Part of a small language model's weights.
Architecture: no biases in attention or MLP, untied embeddings.
Training: a variant of Muon for these matrices, 129M tokens, 5606 steps.
Each number is 500 + 40 x the weight over its row's rms, rounded and kept within 0 to 999. Layers, rows and columns count from 0. Numbers have three digits each. The size before them is the row's rms in percent of the matrix's.

# k: layer 12 attention key, 128x128, rms 0.225, rows 67-127, columns 0-63
# q: layer 12 attention query, 128x128, rms 0.23, rows 68-127, columns 0-63
# v: layer 12 attention value, 128x128, rms 0.19, rows 64-103, columns 0-63
# o: layer 12 attention output (transposed), 128x128, rms 0.127, rows 64-102, columns 0-63
k67 076:431426429434466512506594552555507502504501496432440506505466549512556514469481517499451532502376509477541562494443431558528546452520502483502534522561499447480471500424512552514551529460522517
q68 076:482538491479490537523490437529546545482520525499458436574535464520513484552561478514558559498505388477518456495490473523526520530495513523471469504522499567466491533536498506525463519571554494
k68 084:602570501475553537451565499507590463488581523488492511475452467523569513520504571459463429543511508486369498435533433496453534468437481457515470495550445496460545526517523568565513489492476484
q69 071:550541538517468539493517505463507435447508577493569473517496449483537526519470476589483520506526537474463484557488495472599561537479532488459477522530527570411442508454496466519508561464520522
k69 080:504494519469491563502552497523517572509536460483442495480514555460556504508480581511429482479501509490532500570514557505562583495452507433485511405529475485487470434481479542503522522449566503
q70 071:502498483536483420439485460541514489563571417520456549562498471508531582484491442518503475443495511513522507532485469519445506485494534452461507493553458463526451545448558481527396521417394463
k70 096:513430564551515448541425496503538428433499502546491479504545508466415480507521497471524545502538517512568589521474580503531489510494411547474499470513504443456498461457494432510446513455569503
q71 094:489508485512435496557503566523434497423495432523568521536539483508524519466495463522479541459446496450540473513498504563437536500471435456533455596535589571421493473554555474572528443512525494
k71 098:530576463462512449489535517543540523537530443505449565495449526512469500557564543439456495402577519509500510506426509526474547489502580494486567493462509483397566429461540535535496470491503454
q72 069:556564603533464526491511443510535514489477532508516482538540465486469518515487468597504458516496460473450515573442476483580456440491476432450486521441507537489431499495484486464483545523511515
k72 083:511506504435490513485563546523509477490544500463550532446551429484559469471506536531522500485438552510497451525552468412520553557424533411529516511499506559499486540478464559491523448531519476
q73 132:574526469453508536586513499479431459486521558467501482518591456563502431529506502466465436473486478456485534464531408507476454499512496456548479527566460540503505548524510610521540507546467474
k73 086:537479522492561451588551477504496504560530489514486500546470475558484511410579541494558569476510548521566550459532446456461504532562580551503530521529479439451537477492501564432508506504530510
q74 093:547451467490584517495489496455513508486460499545527476492502427540520418488524509487535476444471432440409562468574481550483427526483479500499454458530493472571496525503486535457545499481462480
k74 074:478531500593528537525434467560483497502441565549501487444478482494472523494493475428479418499507500516508475457555414523513518487493465567461566539513525520600529561564480433529419487446499540
q75 069:538550475499484532458517549512501503503482382457507535499503526540551461439447592464515465442571538515557501482504499611472575509474561428523501490471462453565513507444487519497453485525463495
k75 085:488491455591547461528444518502510568472450525528542500431414563487400497502478459474526558510502475525585535502462524492472464541530488532546516525478554495524504526493507484481489506485524523
q76 084:503520585506430480502496506498491537467466522514493508551590504537423439479543516526514515531550463496447491506431530499551515476549519425430535459527462486474508462529522484488502504570417528
k76 102:512458499484558552534585541548574545495485474511503440453559444570588527428455524548550536535472473513529511412530546479556501499415525483469499516467438513507483533424486498463507484533447458
q77 083:515519482463541548492511525420532476473499468541440507526510526455559487474552503502536597494431492491548544545504551504494464524565485447476419503541457542465524554524500516551424439535477428
k77 076:424502462555444474460468495522492464430423508541519558499493468520430486459429484481548539521501512527508526525429532554455508509485465508469602505456634485555499560480465476479497514499528492
q78 082:503571518505491511458522534453467495563548452486545471513470505469545503534524450468511514457485526528463547439482520529523556504537567482514421420544484524479517500479529515515482510504531428
k78 085:397558506576447447524377516499473452537500522542448472462451507530427559528447486467519508444520499527532558543535471478475493505547481535514489460475569487481516530587499455531501450501558524
q79 104:460540500475462574475543496482549490480515550529541554538465469518557481459497468509492421441450537476463457497512529526508437490504428454587463507622490427517439547510541501560538571498436448
k79 088:463472520445504455515517474541445492499476509539520459480471472525465530475466561478479480474471528534527540465490482532513599525495590462461568454508481574585512458504468548432545468489528491
q80 108:520500494547449408552486511465520554571498406571497479472525542436489430512455451512545477500529470561517481462469500492441510512466448559520472545566497538515536576518531445486557480519558461
k80 104:573495441511432544566543495478556536516493579517516559572522479596466460497538501515501520345478446474435411536496514511562487512517488466530497537581489567579522546549507546515474470427506487
q81 081:489476506492485555500476440471522495535463524398448540470492532472447540458533477557468498560562516488466494493456530467436476449485470470543572395484517600461494505465502397550496488540501528
k81 107:583463576453483539457524495538560490516500550476488479535468537446448437508540456441517521536525538444554476496550558512478491499465450479531538453438483444529478401454481539466478456510454573
q82 079:471525522500487459545468519531496530491423560522486507420445539497442564476512449550582458567486553517489561483497525475490455467504486590519561476465569511484463456564530499502514464437484551
k82 101:592486477454540539448533451483535449508551490461525461529490464498556501477557528505477492475461519469453386463507548489484492453472508498515527471492437532508475467445458545547556439513519459
q83 099:469494463495547479544490449466449513524542617455509521506552526468457513441467506469470543541541449555497484539558446489466447420453561518553504531419535508437473509505559473530433522535516467
k83 093:543540557522416512458507532511479506417543496526507453475551473543536551499518503506562483499460470490536568432499424430541476512513507461517471452592493506484555455498496513480507448508570523
q84 137:509490442516530559493548444467440535490509513538538479504558471482563456492525448492431419503406508511465527391503527516474490532466499481532435545596510526518498479536497540534509553565512512
k84 099:485500506445525516518490533560538529518457525478507488501446555427388525470558493443483503448515443441448519497531544485522496547490559575430465420467471474493521452427540474466474471446459523
q85 112:456496567477454498434498423490537507545493499474475575517499548433501470550484547472465522509528575619465508552423562476490422472463493554564561530480452498438501579529521471504469511512492498
k85 097:492530423452457522522453544523487484493539561514482559517517490627493501496503539545451541462508428487436521467480526516495481573528480425482465486500481530533445525531487542433550553523493434
q86 095:550556490584458472433473423511445469605480546571578519512499543483527504469471547508443436426539501497453512544517501488532437449412492505455446492515554559500457558503476441514508478497426447
k86 087:514490498498495485490497579476489494498600439417490484563448460460406496529448556476557474431528449452435558440444514513537490551461464497443516511476509545457499473504595494549534450558543492
q87 104:492450485459460499521560498533475514520523484510482471478556487431519540511504516537510497525471483438471412531492593517510406517399452552499504508511481443466488536571455450479465506429480510
k87 103:555499526439453432499512443476514430548528428448514523497497549573498509476505515478466500465501464505430527505549491520518480498508513475459516529541510588554498461518503521582484570496536521
q88 141:515551542446488515531509526482452484457545448469521502462541547540460487486499508522473557581580495486455477449479533503496518463466534542499573407497495482583516582518479482464497450461459494
k88 104:494517478505473478544443555517438473510478507512578500498395487457569484487494540518535499489528493528527508549496507527508539559476461467538475566512503486460523403465439496513510523519564590
q89 110:554461488506487562471539495470502418505459467535502498560470554505472586485508452546522453517423466524449483453545471476531496479529492504444618535479455543490500530427498534497536531403489490
k89 090:475541467579498513528476483418528461553464566452493472476492467438530474449514514538489503505511585367467510471523495537512532493472448539443468551487523492465449496441500536598516551463513572
q90 094:459533464429534438510479500466495488465540598510457515564501554479536536481506460501551509543529542459498502532417456483552473503437422539546540548443480491514476449495427484408509540514489543
k90 082:531502474541495498427526436505538483426490439466492420488580537522567455487554490500482540470508500496436531556543544502531514502426519464508541457481511588542471480521532453487453453507446465
q91 091:505520483401544484534476469488451513453495466459522503476509595510527490465531528471508498436495519472600544494474521477510545469518560563530522515556588439493498406538539496575571494582473551
k91 094:552511439488432583387494463537529510460590504471463513521571431480463524486543453496504443415512457468475506494494517550537502532527488488533440499530471477491483529512459554485515471486492473
q92 093:519464528450528472518516544516475514477461532490502514502471552494407527480582524569506467552456481466522564465479455534450512480500483546444497473415572584497521487550522548509464515497495501
k92 097:516501488561447508479544493496440467489526515438515530474479528524568495550499500572487537431496513505514451536464461495467458497569481534497459472546521490579439495524503535570500441515539502
q93 159:553490498427480566558518502496485509459524518491564515421473499581582513482477532498531480470475483402487485462513464551486486449497541437536467559555483515533427456499510536431493478481486428
k93 094:507532564478504494515546457536482548507494530496560542497533596504508541511519511492460522524482500532517469477485524517498541551498520500491432452534473575515530533504486565492554512519538578
q94 108:542469445426528486585446545434566520504511525498536525479542471476542470542565487512518438491448544518484511491469538540502545476547483514529456514511483477472616514488542560490490539604553410
k94 101:514497510492497477499421587502482490529434451530461500474452532416504503416480462504549554545587514491447472522494479439479548496495511518542549476502556435541474477464513420416427485478547530
q95 180:449547494540503487467500446505474439509455528486424507457512519436426462485489501529526514540618539510500523525474555481481492484450498529483553420396485508481498504482496469433466479481464545
k95 105:536516594429558486456529507489527503549483478543469475421505552471489463514488492465593503523448525491488445478544518441536507536520478489506545522412445577514496543523554489465480480442501506
q96 123:471552493488530520510489550456485520483509513536518499464484492534451516510547428593491498566442486506487467524543536429538535460532521565444489470533536531520541471508432518539491542500539433
k96 082:538518469534481482480498520462540566537544511540500433524610569431516489516493504547500508449503519467517531478493443570452478484501451485507470430541516509405491536388489493487621533502539475
q97 088:516455486456514499498484504455493550477496570482525508577453542470557493513482522464506555447493565490530504574481487528523474544547469498453481531479513448493478510453550488451511550505572459
k97 089:510468497450494493479481462433541454491470465522490512458491476463469501511508516610441503473459520516474581482444467468555524476541507463537560510477532395450458461550445510475498503460486538
q98 101:535548494486485482521524477492544518540464519467490352542495522497572508581475532489530452498473499529488462479454449453542499482499472473534456600508555421527534537546494560500518563547487483
k98 085:602478443536449545563482460459528562469470572483503502558551531532516475534540490500519510427482513513505505488513410515529557516532534574577538512572505534440585521511522501467454518520461459
q99 074:480553517444457524520463466472440472571528444491498544449477449449539465474471476461531568501526507517544559574520526501453548478475520477540596531518567490515461468463486489533436446528416522
k99 087:425503531481564512510454502464533488440507506483524511531506474487474442498490467527531541465579550473387491463476527480575481563472509543521515449476524492483432468543500441514529525563516455
q100 087:484443609447534540549521492465489435458588483518499555454493488443443538417496504576513540548521517515545445463475518474487554524475506462467512512450534472490431463428502599423476540410517526
k100 080:496473491517491518496519485537535550536532547475573529561477503565518504524524467499525564475467444519504566550520531545530489483501466478570476486478406495441586523411479428524549498490493541
q101 088:515522455481476519491506533463433473449541550489498562483496453520514474472468544592470483459495494401447561527477479420458551443494460534510537442461529478479508508508548505492528473444491477
k101 077:533450517460542558539458550517525428535527519536573508562486408502486532541519492471575502479561520464519542477470484543571429552470533487501479548466529558505562523505491485565563561507515578
q102 069:474500444532470428472524458557470450550469468492561500489404491528541538502471499414500435491534439536490546470532484458564460502529574537542471554570431522547567531471491452520492505543455487
k102 076:475545564492481488556415536502404515508476542545436473485502514539416552488443563468492508500521564515508507463463505579458461506544528528510498487494576559488451524443593482529467441447491468
q103 090:466452490450557497449545525470571483525523472511481606466435513471539578443532450514542465542485474476468460472488392450476526496509473518543581501521506467569473539436481473562507501521492561
k103 093:490527510434431457414491529478448465575513501468456510446499478471488530480547591532480467448480518522555545542484508477461478528540544515513501441426551496480432444476463435470489450529468476
q104 082:457472498483466439495501471537467521472641501453467589540468467482497490486491456512496532513450491456542560633435525427471580458518499488398527458469446541429506546467525504519480493446392531
k104 097:508504632535524412546508491526475512517538533516477529486464511499484572475468509424525538511529487490562559592519475478426472459500531541408530425487497536481541544519537525487452471461452509
q105 089:448433498516508444466429513497529511535551511522455509535439482506485485463526585429505553472504459496499555521490473542542530455558428472471542526459522526502435483483554546488538507502481493
k105 094:472580511554502492430467470547519529543451508482507540402423512491490460496481486470439491442523526519528497466438514449458468491539457515481523501406487485451539469480478424477506487511432463
q106 112:544433514510519490502509495530515521551469542488481449426479485511451494534487506520546467518509441429388522448494465546514413496505499524496421519469491550511556511526516532516569519439504494
k106 104:584486509443440460505524495510473486492500507493528445541557555584596555542524481491588425510504461459521482423516544554499433497505443515524437486570443521520455473469516512598541476479471555
q107 080:509483475443442532431480551564505412496415517555513430576473566485490565496475483493490399523505486506463516465485483551560510502494529523581493528465563512609496450575506491477527484482547473
k107 101:513478471469474491473512417514513540469485515444522448468561519549499440506475493542506377513517505469506474453536553540491455415492394506480481475488515554565511533502513563570539463498496499
q108 090:454456472499519560503524525477561484414472565532486476537558520525456565492530510569473518539496536453558521508480524564528522497498537470441468447481523558468512479571584585539463545576455480
k108 089:542533480526537490468467519470454548512498542460507499487570476542508512499525393489482613463469554543460479531519512530543495496484492485499459569515465505455454487489513466509438474513436486
q109 096:489466435520525477523459515477491489543463542511505492401409531481443560489533513524480489516485501593468515448517555516491493534512515569537524466513500458511600567493477481483502538474526468
k109 091:446545520492484440442417457450514484513465481526512489487466473476473449499449551491481518468510449597488554444448426475479512491613548439442507512523561483488516445594544444516550562531548548
q110 113:540540537554501484524481580546458531461502517482527430537484475566442511546588497412452475502582455451565486504540500527522565521485547461450482475575476515483513539537468537597493466539589519
k110 093:460518443551496540463456485556546476426514469458536468465519523555481432513526475510500524524519503523435460458527490527504455499495509457489514506522528476526439433420491550494463558458470473
q111 102:462541527562522558533486474529505515574532551534496476476533542476455544538566495469509469548509541484587509458440514528487516483470444475428484456445504493487512510524516484506503497463384518
k111 085:513534497499449530537517532536550525423433528494421435486553417531576456530394474543485484499455469513458549513482462471554488499526474493490464524502485515548463556471398459491429594490508464
q112 096:561573514477476574533498503397533537577522437457511558502464456466461433524485548539533479538450511535487489404578459459531443512495427498587525491451498497464518520504549505484492476553466487
k112 091:405466453500574555509557464525471431540438540474542531502464461521542536499524550469548527519510497493526494506498546493550467527447597489479465552447490470520486492505484599495448512539491494
q113 096:463498516520520616489535512512508538491425532503493492482555487491567519475514489462511471443430511470632550572487546461508532530564470513453482535543484448499465525498433512524465455519446493
k113 113:460504469490500479472429433473485557430574521502516533562545476555581497531546561479532488483469459521473587497466488480515495474526506493496501530615513568479536550521542496536457592503450469
q114 144:470511565464540506495475501518557492472495485509504549539427541460502549452461521526488496519514506501543466525499580422469587506475485518470577455426464468568465486448516455492402509473470537
k114 097:513504517418510503469513560538490533537509551489452539429458516393492445486429526582443562557452492490472492510432507475484520440536492432524484465527534507502522447462523492478474501475481460
q115 090:467511534486531559479525453510552458433554473532479528524438525458611471487510476458503505507503433488420443431450419504504554554482465437456519506526478534427535525469439491486471486463613495
k115 095:393492478500479524541513489516476519475526474446431486511512516488451525514441520532488549482500523479581525504542504471526546489504551489457548445440505529505503411562520429484521545442514481
q116 125:528527521457470571426484565439522461502452587542524485454425517535524539490470480519525479494422523490471503512509473427560518447469465496526550549508541465433486435449490479509438516512462495
k116 086:517469510507504474525517450439493478577489540490483544538492541504476608458488503458509519484530561468456416546500486489488554461510441570514478537469470532478475513457477553535521513425489538
q117 117:488500522505499457432542521553463498458497531548454505522542505500522530505529531589533470499445512517448462477533473567429494530528476446461560463606519509514525471504440539510480548496534560
k117 091:499517486543563526621457497476470416487458519566525561533533506513487492489502449503400484465537579541497515493498500480494493491552519381466464501467547439517506467473534527452457507465506459
q118 091:577482515496556475481508562445537499462494381538562475475441563481526502505531471440514500528542505574525532462499562491589521500521568586512547488549531532535543472416482548528504543491509477
k118 109:503522503461497477496480523529484549509495516547492438524493594484518458460547566525578535547534513520545480573495499483420453463439513594544523484545554471481516469464459438455474459540489481
q119 151:456506528469504473403537508565490494564507502480501509438502574486445487493425527526536502521481557555492533527489541447534556504464476529507514434414503547496505503480523472464482507455459482
k119 097:501531504511459464454556448634477531527424464491525497473496535482507482486479454439539451505511547513571494496590567461493532513520512547499460470480458508554491464490533547552532404534453509
q120 111:480565528426487536426554505530557450494464470475490530453490570548515525471407523492521560465467519535462495562640520495467485503504526473511563533462472531534514517477510495472559465521489443
k120 092:521442490549475451501467457501517454455473533463528558487527535525437508483479540459463493527586498513561483482488465486570495539482507399478548494451485519491541500524453509482463443497522534
q121 161:491496530477518530501506491481495495476552400481487486535446555506496467437496567481437503502544550504525458462462573509548536451475500511494592527439535472528411473503521416511510479494491506
k121 088:531506450442503490485536481509466559501566476528473471535578551485498483450547504505475528471459558527511507479529540523554464554464560589499532472499472513493465541494466510462582471486501537
q122 105:440540469521487492508444511518492523526482486562500462476483491476528539480465518563505569530460576469548546571508475482497529525483489528422519459600521519511452462507498439506450469496521540
k122 117:495558543455473508494513448477560493452477460483467557502570580445389505486528452428510488511546458521439503444427582507485465476469565535474531517462499486528477512481528531536476454492462539
q123 101:533516566421548497481486479421534513520549510470473503526463521470456469510537515497506481526504468551511495489506479555523543464478465454520465431487477372453507519484430537419514510545584468
k123 098:469499516602546531472518524546535607525454487493523492390514490432522470471487518436455527515473580529585450517516542481537499460534450474517541480505482521578452474510574563518485505498557571
q124 098:522494504578446527500520485534477476532464502491423507468493534518540442442517504509517542434517506501452510422487518502449534451447504529538488476485448489489499385454460501533507469475523474
k124 103:490404470512513513505576522399501410505513532473456416490459516458446623548539472534539515537533548520452534471508449511519556524456495490449529514538488474476550476475477444504558477496479453
q125 094:489534489505473508507526417468491529511526493453457505507457455444504483512462441393516564533510523509491529483474449517509528480518565495445476486483482552462474476551484512490536382507498554
k125 085:399529484445483526509501499533505427510519446494468486523467470539503540516541613528536502507451568573479445470504595517502538544556542410503589477472480475451512518471504518473519477472580443
q126 148:454542495546523481482515534573440565481502495560477508535580534505508474502508481563532524475531398468558517575466490508495478480468453537404463475488534505459508554508445469536542491464490571
k126 089:436552530556511520485478544473446429512452461514530486457521578532477484477536505507445543423490482507507491529465509497451529551542486510590550548486554507519443473497502493514508540574483514
q127 111:507457534515570525465507509523513507524532498456495474611565514574444470564517514507466508515498456445476524486476481568513472548524492536485460478518583502469478515577517538554592509497590543
k127 098:532491578490445463428513485505520450550566518398511560461512495491396574516534506459535484524517457457471545556562507500455455428517505495512492544435466573619522560474518486486479503478497508
v64 085:508521426516424525452435513510501501535543498496484548495488499520513520457512537482436478522460492554523499523527523514538547556407519447578520556518553541576485511449499443449546507520499472
o64 085:556422428447520458479510564509488430521489478477572495448401448490507478492479469525468436469565461487407486455478492473485476502556497537508514473446534467470502577483471501478421511451594521
v65 080:507517572510496533426489540493431450563461602528436484508439516598469496525515496512514571530513493529518503499556577449493519514515501393506583460526539528507434510463518468509423467536451515
o65 082:494525469493533491479531469474465460461515475561549519510456435525473519437462458468515501446514477472530526595551538517597439453469476481491523467555458510464509535534478468489518528545464514
v66 078:502549464509494501500444455509477576429578472507468506477537559505522421434526536504537507497564537554489530541482512464454471499516444489495492493546516632475480558502476464490544510496491492
o66 077:329502532528420455549583502523558492490506591478525435500492492494470610546484451549491491488445494434496489492427478491516532544481446512501534512495507503453515513520510554492473481453568470
v67 088:476506503481412505450443488506461530527487525470468558506494503432529496499554550538523544542489503520508481488549530421510474516479401476507474514522514556459476551466508584431544478547479497
o67 083:511512454518503449541518530524535569508554475475501451447545459467468620539511472476484475552557491571483504549465471447480518568528491519489513452499500380414533559487477537487435477512529517
v68 087:539592456472440547516458431558550491460559604534459552552540554580447507419492487528416551489487475484465496569557486499510540455537460537506460491491544530516468509461477505498473523480454508
o68 099:380541488508485435480535531484475461468524535504559518517503482485491530464479493548523580500538481446445528515503514497498441507527464529502518509514452520525518527485508449504478507480526494
v69 083:473443510530530502460590530484474473547518491524500512492498509543546524506509481428470518535577517452571482494492488528528462514468593509497569457523532460542552487549599427552465512492488506
o69 083:533491477532511532471469452544569487476543496498499474562467502454483501514549512532454477533510497506515516380518608506517472488452509427491533490491468543545431537486529466493542555515433580
v70 089:548523521495605499475479486402503499522493520514484558518493425508497458406524492479548525461530518542558445493462471452486556452579521491538482503465549483487384521481564422524530542485502460
o70 088:469506473476448496515573521512484524527431497502505468515481508537465462517525519476503490467521425569514514508474534553433539467481468579436498517469511535508478476548467404461499562574439495
v71 087:458439545481442505552549543532547491533525485557492547470517492540513450546539506412536475571487488446582582485575507600479440489490529479482485391510473497486468484591438488473464515488481504
o71 095:516504456507517502427479493593521431547515487542502445553522532436535459494490499482484525519514553470566466446501522464535519535435567429502575458506527449567568476397481502450519549479486451
v72 079:446445535452573546555506463479551517459492532533554539535523502563487457476519514518460482551490557574420571482505510548453513544467558527601507479475502498562555454519506521541529465513577511
o72 075:592465459472493458474478550457457505556568521532474507538464461473548472559433482557473539446473502484510492467485473539502530425507473456467428572486544556529483480560479501526447512506499492
v73 071:485430541485532433569511522478512519594522521438475462533435467528464578540449444504459479511524531492539457535494439478464491540451447476539542545526484418534545521473482508475524512471514487
o73 069:497452503527535515470427461470474528475470460516495491594481543537495552507472542539529390491534510474424556565488486452506469473513510476517472473454555473519470469524537473581519475524492591
v74 078:523507573508485509494518513496485453496578537466497499609468467526460493515534508533518378509503381502486509492514482535471526592468503522555509451550507457510446502469449487529507571504539490
o74 073:542542455532456485489505627519480467569531505509447480460523468504514491558447486577457533549505540514426450443546521526509429501460522530452535459441602450549541456526563486476488471492506501
v75 089:496488445455568476528485519481515591465505544492535511535457518520515518561473470502484478501447459480504483471491514492470452515515499448547455583475454497516413476482512467482495557546414493
o75 088:547524542485482488482558463493560549588536507510488481445538547525545549508559504558484554522604492523476509479446555515474573465449485557521471485473458520460517499556501493444495512506414514
v76 096:586500467459442546505583482506468557490514544467577542470488539426442550492457423525489493482540499541457513517456478493514507519524541511464546514497515513472461470468429510509514482499483521
o76 090:524429523449520397519468500445506490473490527444418550531530521555493478476538516445457571541444509471502546497522513500450508421527500468482502521484436544476486449522493493471576465541517509
v77 081:499490507472524539561470534511506463496484498493447443523506480490519487550484531463489526500527492436543529466556545477437446487419505467493438490580524454448504548544505435595495450522517478
o77 077:509545532561546563454494538530466487485507491480532489535491523490547432474461461434485523466534560536557459564563494484563423546462539419465459501521513476523464481462476554468453539567534476
v78 081:485503531553518494475451531523510483451493485498450460470491480458536483537499434426545518494478513485567511369480534529512494448510454485481496479535549505477436501503445479491491489546494487
o78 073:528536498517507488480495530526479496567449506536571465512528614455524509459527443439526473507452506489535477469466545472524500518441476526494518414517491515549508472550532474421462492453433471
v79 090:476523481497528476483523515498465495570519457552511438508542394425483593487461490522520461505549534499489505525450414534569503448488453560461471580488531502552504530517517532444540531522464447
o79 092:479448493507535525512489523466536505527460406484436504501511509450448522563574463476578488479445451530470436458421411443404490557519552525440474510461496473505521480550483487504493495433492497
v80 074:382515459564451523551506513520548527524548454489460526468498519522496528570544486521462448482473502508506528462495480422512474432500475488449486431413459508492474489454523451521524483528511491
o80 074:543514515504490443483509482450547486577546513471577521434557483535454454490554453453546490547500530424510510453481549469526554501559506489458572500518558483574539451510506550468566503473537473
v81 085:508478519534552479486523495528539497535458518502473498470597450465517471567492483472424462426484450489484526476501506504445566610521466544570547503515519489553555501439483470492508554505553459
o81 092:480506481529556614486519587453435474586511488458534520483508496459505477499457476574532474485463479478469487476539536503515467487488486462499412568530584445463488528471550516523512517457481438
v82 089:510493448576470551575516490559524467480481448418570498531510507497481471513473549529559513537428553510517531504530496607463506531465435525533528476511492506472532492441507500536435448472438469
o82 090:494480512456516534481415477495464478486482508489433463490431474496489502483398439430496450529495504464483528536509495485545513548502493422500472573522436506509454519462514537567515467598490541
v83 087:500559437487501592446503488465478489554510480577485454436570469459544474476576462476552555511534481437532525533499572533593526447515458473483499560439572505495515498545509498513561512470499405
o83 087:476563520548508493521557449467515448428497528460498542438457445495428548576541477454461452428479457491563447494458503440509517528457529439472513499558484495521494484462441433446483537511551483
v84 098:485511458550450553517568557566452486495521474529503514586448502496430551533582420550498473457480495537487472514452440454489541461500519543484455488467487505544459559477464547456498476506483557
o84 095:512495468514503463471453504499533495476493479422439526459488477528460478483509513515569516501543511516467536455523469491465470548510538506469582553445479499512497505530525513508433478491511534
v85 080:425463560540537518451573478572439491485465431536473446515550493468461503490528573506431537493507441466428569466429560500527481512438483476458496513452562492506588484499470515460526463469521460
o85 080:517513527493489544590443587539536455546482446486509502502497431512531521518487498487480520465419498464552499535495491498487483517511608485513501488557535509507533446504528472552503473472525532
v86 090:477530418433484461487517556456472481514508495565544526469444593485526459562548429488502462452531520500500498469552514483550478441517532498476446515447484489470508424538501492469518514519505520
o86 088:500546570501532510489539376464578503517514524515492540465557505498475517483494435426489556532478464453438481525505505493561493470507530398507502466477481517482463496551495482488594566483497473
v87 091:479552559504454495562449415464458475485470536522528431488481539513522503483461525475447551556526486529524515494472514496482482511436486402528567462593589539510570568545515464522509557500561495
o87 093:534507511484487513492491586520501490494501525501495496506443512511514526489472449502479403482482489477470524477556435489570411492465493509557489476480561490474494497478486484458495461448490503
v88 091:482555507540545584498489551470486474403493524488519553554463542483545468503457550452471562567467501458520485525462532456526582482550510528506502506527490552424524576536508483495558520500502462
o88 093:445553484513499447529562485512590480457547536492482494513575516485506550504464449491525497451530480592548546524553496455580438520498451483409531494508535583485453462530526415498473483533531464
v89 093:450501545477503398487481580509497542432503490527494484521533487522519559403511553518487467493570570514530428543549553540571525505517555523545479506523476492477438504559562591475493520511510510
o89 093:520512553457434495495454463585594455475539476545501559525553496409507510537470517478480599512505524564495463485489419441487553515511481467488450487550496486503498470511527465533476489465478477
v90 081:546484503519505504512554491460492549490592533473475522510514540522491574441557452496501485427551489537571479545520469523442473533479409442532496557493482498531498538480500494471439539522486483
o90 072:467536473536527484441516481514513549552444491479546487501512543501424496484505517520438469490459491447442503402474494433455522490493514573498451514445461513524556534481524455534468532566484542
v91 088:533588560566448460531529451431460467497496420455462502562519454444526448426478542517466529467528487503554506490440547467494524466500472439507524559453587484493490492511529572514443551517539498
o91 091:436508566644484483492459504531532543519484480505489474390519503483406523521491509447465477477503478503508546427497488486481499503498516527543465451477564496482507496511545403512552544495517484
v92 088:451544491501483485432496477496548548505504449481501501478470475449530459477497562479625545522509460469536497492438567490507558492481521591475544462431573524478470511494530522471524504560473546
o92 082:487494453509436476551499544522520491463589500579423476532524502490434520527531515394514513551513508548510509594475440488471561515488518466432535456574478531488510470568486516510510529521444535
v93 089:439542441541582461467522557532500498466485484504439460554611494474567478547536509528510522515473487504524476570474483438532550514427482494413464569523450489485419501494489508452541490419495527
o93 092:359440551507461548518560459469538502450576507447520526561582471452501496511496470506535593491504483529563468563481498539503526521538478506487502531596487540482519485463511427535487478483550470
v94 080:500412542517509524476519527495481542442471433468485478493478557501432550524544481516490468522451570541459477441453565463446468450548517524498564457514516511497458541474507446479502544537465474
o94 081:480481494498474433501541499491462466513478482589586463495518519502511448427542456546482520517468503485515541488505469538514531483451444569492485551507437526524434440577548452509540479473509474
v95 085:539486583481476518474459446543542459467488491540458460478476492523474580552519586570497550495539482467460555498545469491461468457547400449480525508545485446480552514473504551536452569522530449
o95 085:474550518479515536564472535496418508496440502569578568428506472548474496463484482547503434455511501477530481540566446456577483509515557526496449489492561475468541452467486520557534498444528480
v96 085:491461490542559533490485487502567545501500470544465404548433400452451417464498533549542515461516480482520488553462541527499461581548509583430499517490538498473532503506561565504479446501451509
o96 088:497506544527523510493500579517485486475477539542500485433478513487515532532489532555561539548447477608465513538446475514484496614487519583528531466529454479486474494559473582534464508485490537
v97 070:441538476503476590449582517562460571488572419494486487464438556478516482541496560559488490453493461467535479516524472467501485526471445477498489516535487545470535535557496547477561573490485541
o97 075:462500509515485508526501505493533515490516569470523571433570453533494540513464497500482554525487510475457578427474431494483536542527494492509448493501563486422577474552485450523497425472552454
v98 082:491595525522485467494481475486554500489517503542565488445503442523511458423467559509478494528473466536495477531529458511526469567524525524506454504571485523535475395566518544539538418474528535
o98 088:505452474499489498529528471516487477472466510463432521457486491436537449507562491539552529529506546508466436424474483590470481539543481550544528490496544468465603514455414581461504546500546464
v99 099:537517527543489514521446520480517542488479568498508469552494430466476485505484464555472543483388505529531485469524544500495494535544438523435527542450501450487479465503543548493454512438464440
o99 104:472588544504499458455506519473434528555471540540541510417469489434489523459466538606552534531516471553446494480494551503493479502478524542587499454550518480533498526526464488492487515528514473
v100 081:495485579532516508511469475471423539432508471515537527487456448549491470525497525494482474536481487509520442467502502483545537454497450529550554479473442483439456483534529409524490541492588440
o100 080:507490529488507409436553459505548476519489536440535430481473500454468447529526524541470583533522518527497494531491495499581490355471592517504505519493561503502495491509468476449513532514501426
v101 092:472488507529424503502494467507469466412511453421491488526415539524443470514441494462502528481492538473463534542494492428525488498458508539432504593473481502456490478462548569505429454436477502
o101 093:491454556503503485495470446458489543495481522563463461457455511534443540458462567505543466540475485530530510549486478525489512507580537490511578452579456550497471483491608470512520432516516573
v102 088:509414496522539464450514458485443488530552455443488502455517528518514495447536506469431454509500452514577528527559465506482461528484545514583493547570490517552576514511515450468513571439490499
o102 082:515439460498570527528581438545485508482542478480551513545527467488572565471483520562455401531479512485444480479424474557461505412472512527562524451469545591500473477505536447509522449602441543
v103 095:563563514485449567468476597479492497503487444547497461492504528566524486542395495506500498454493547531406453509518517500556518496475523550531518521431406480480467473508487497581592447513586494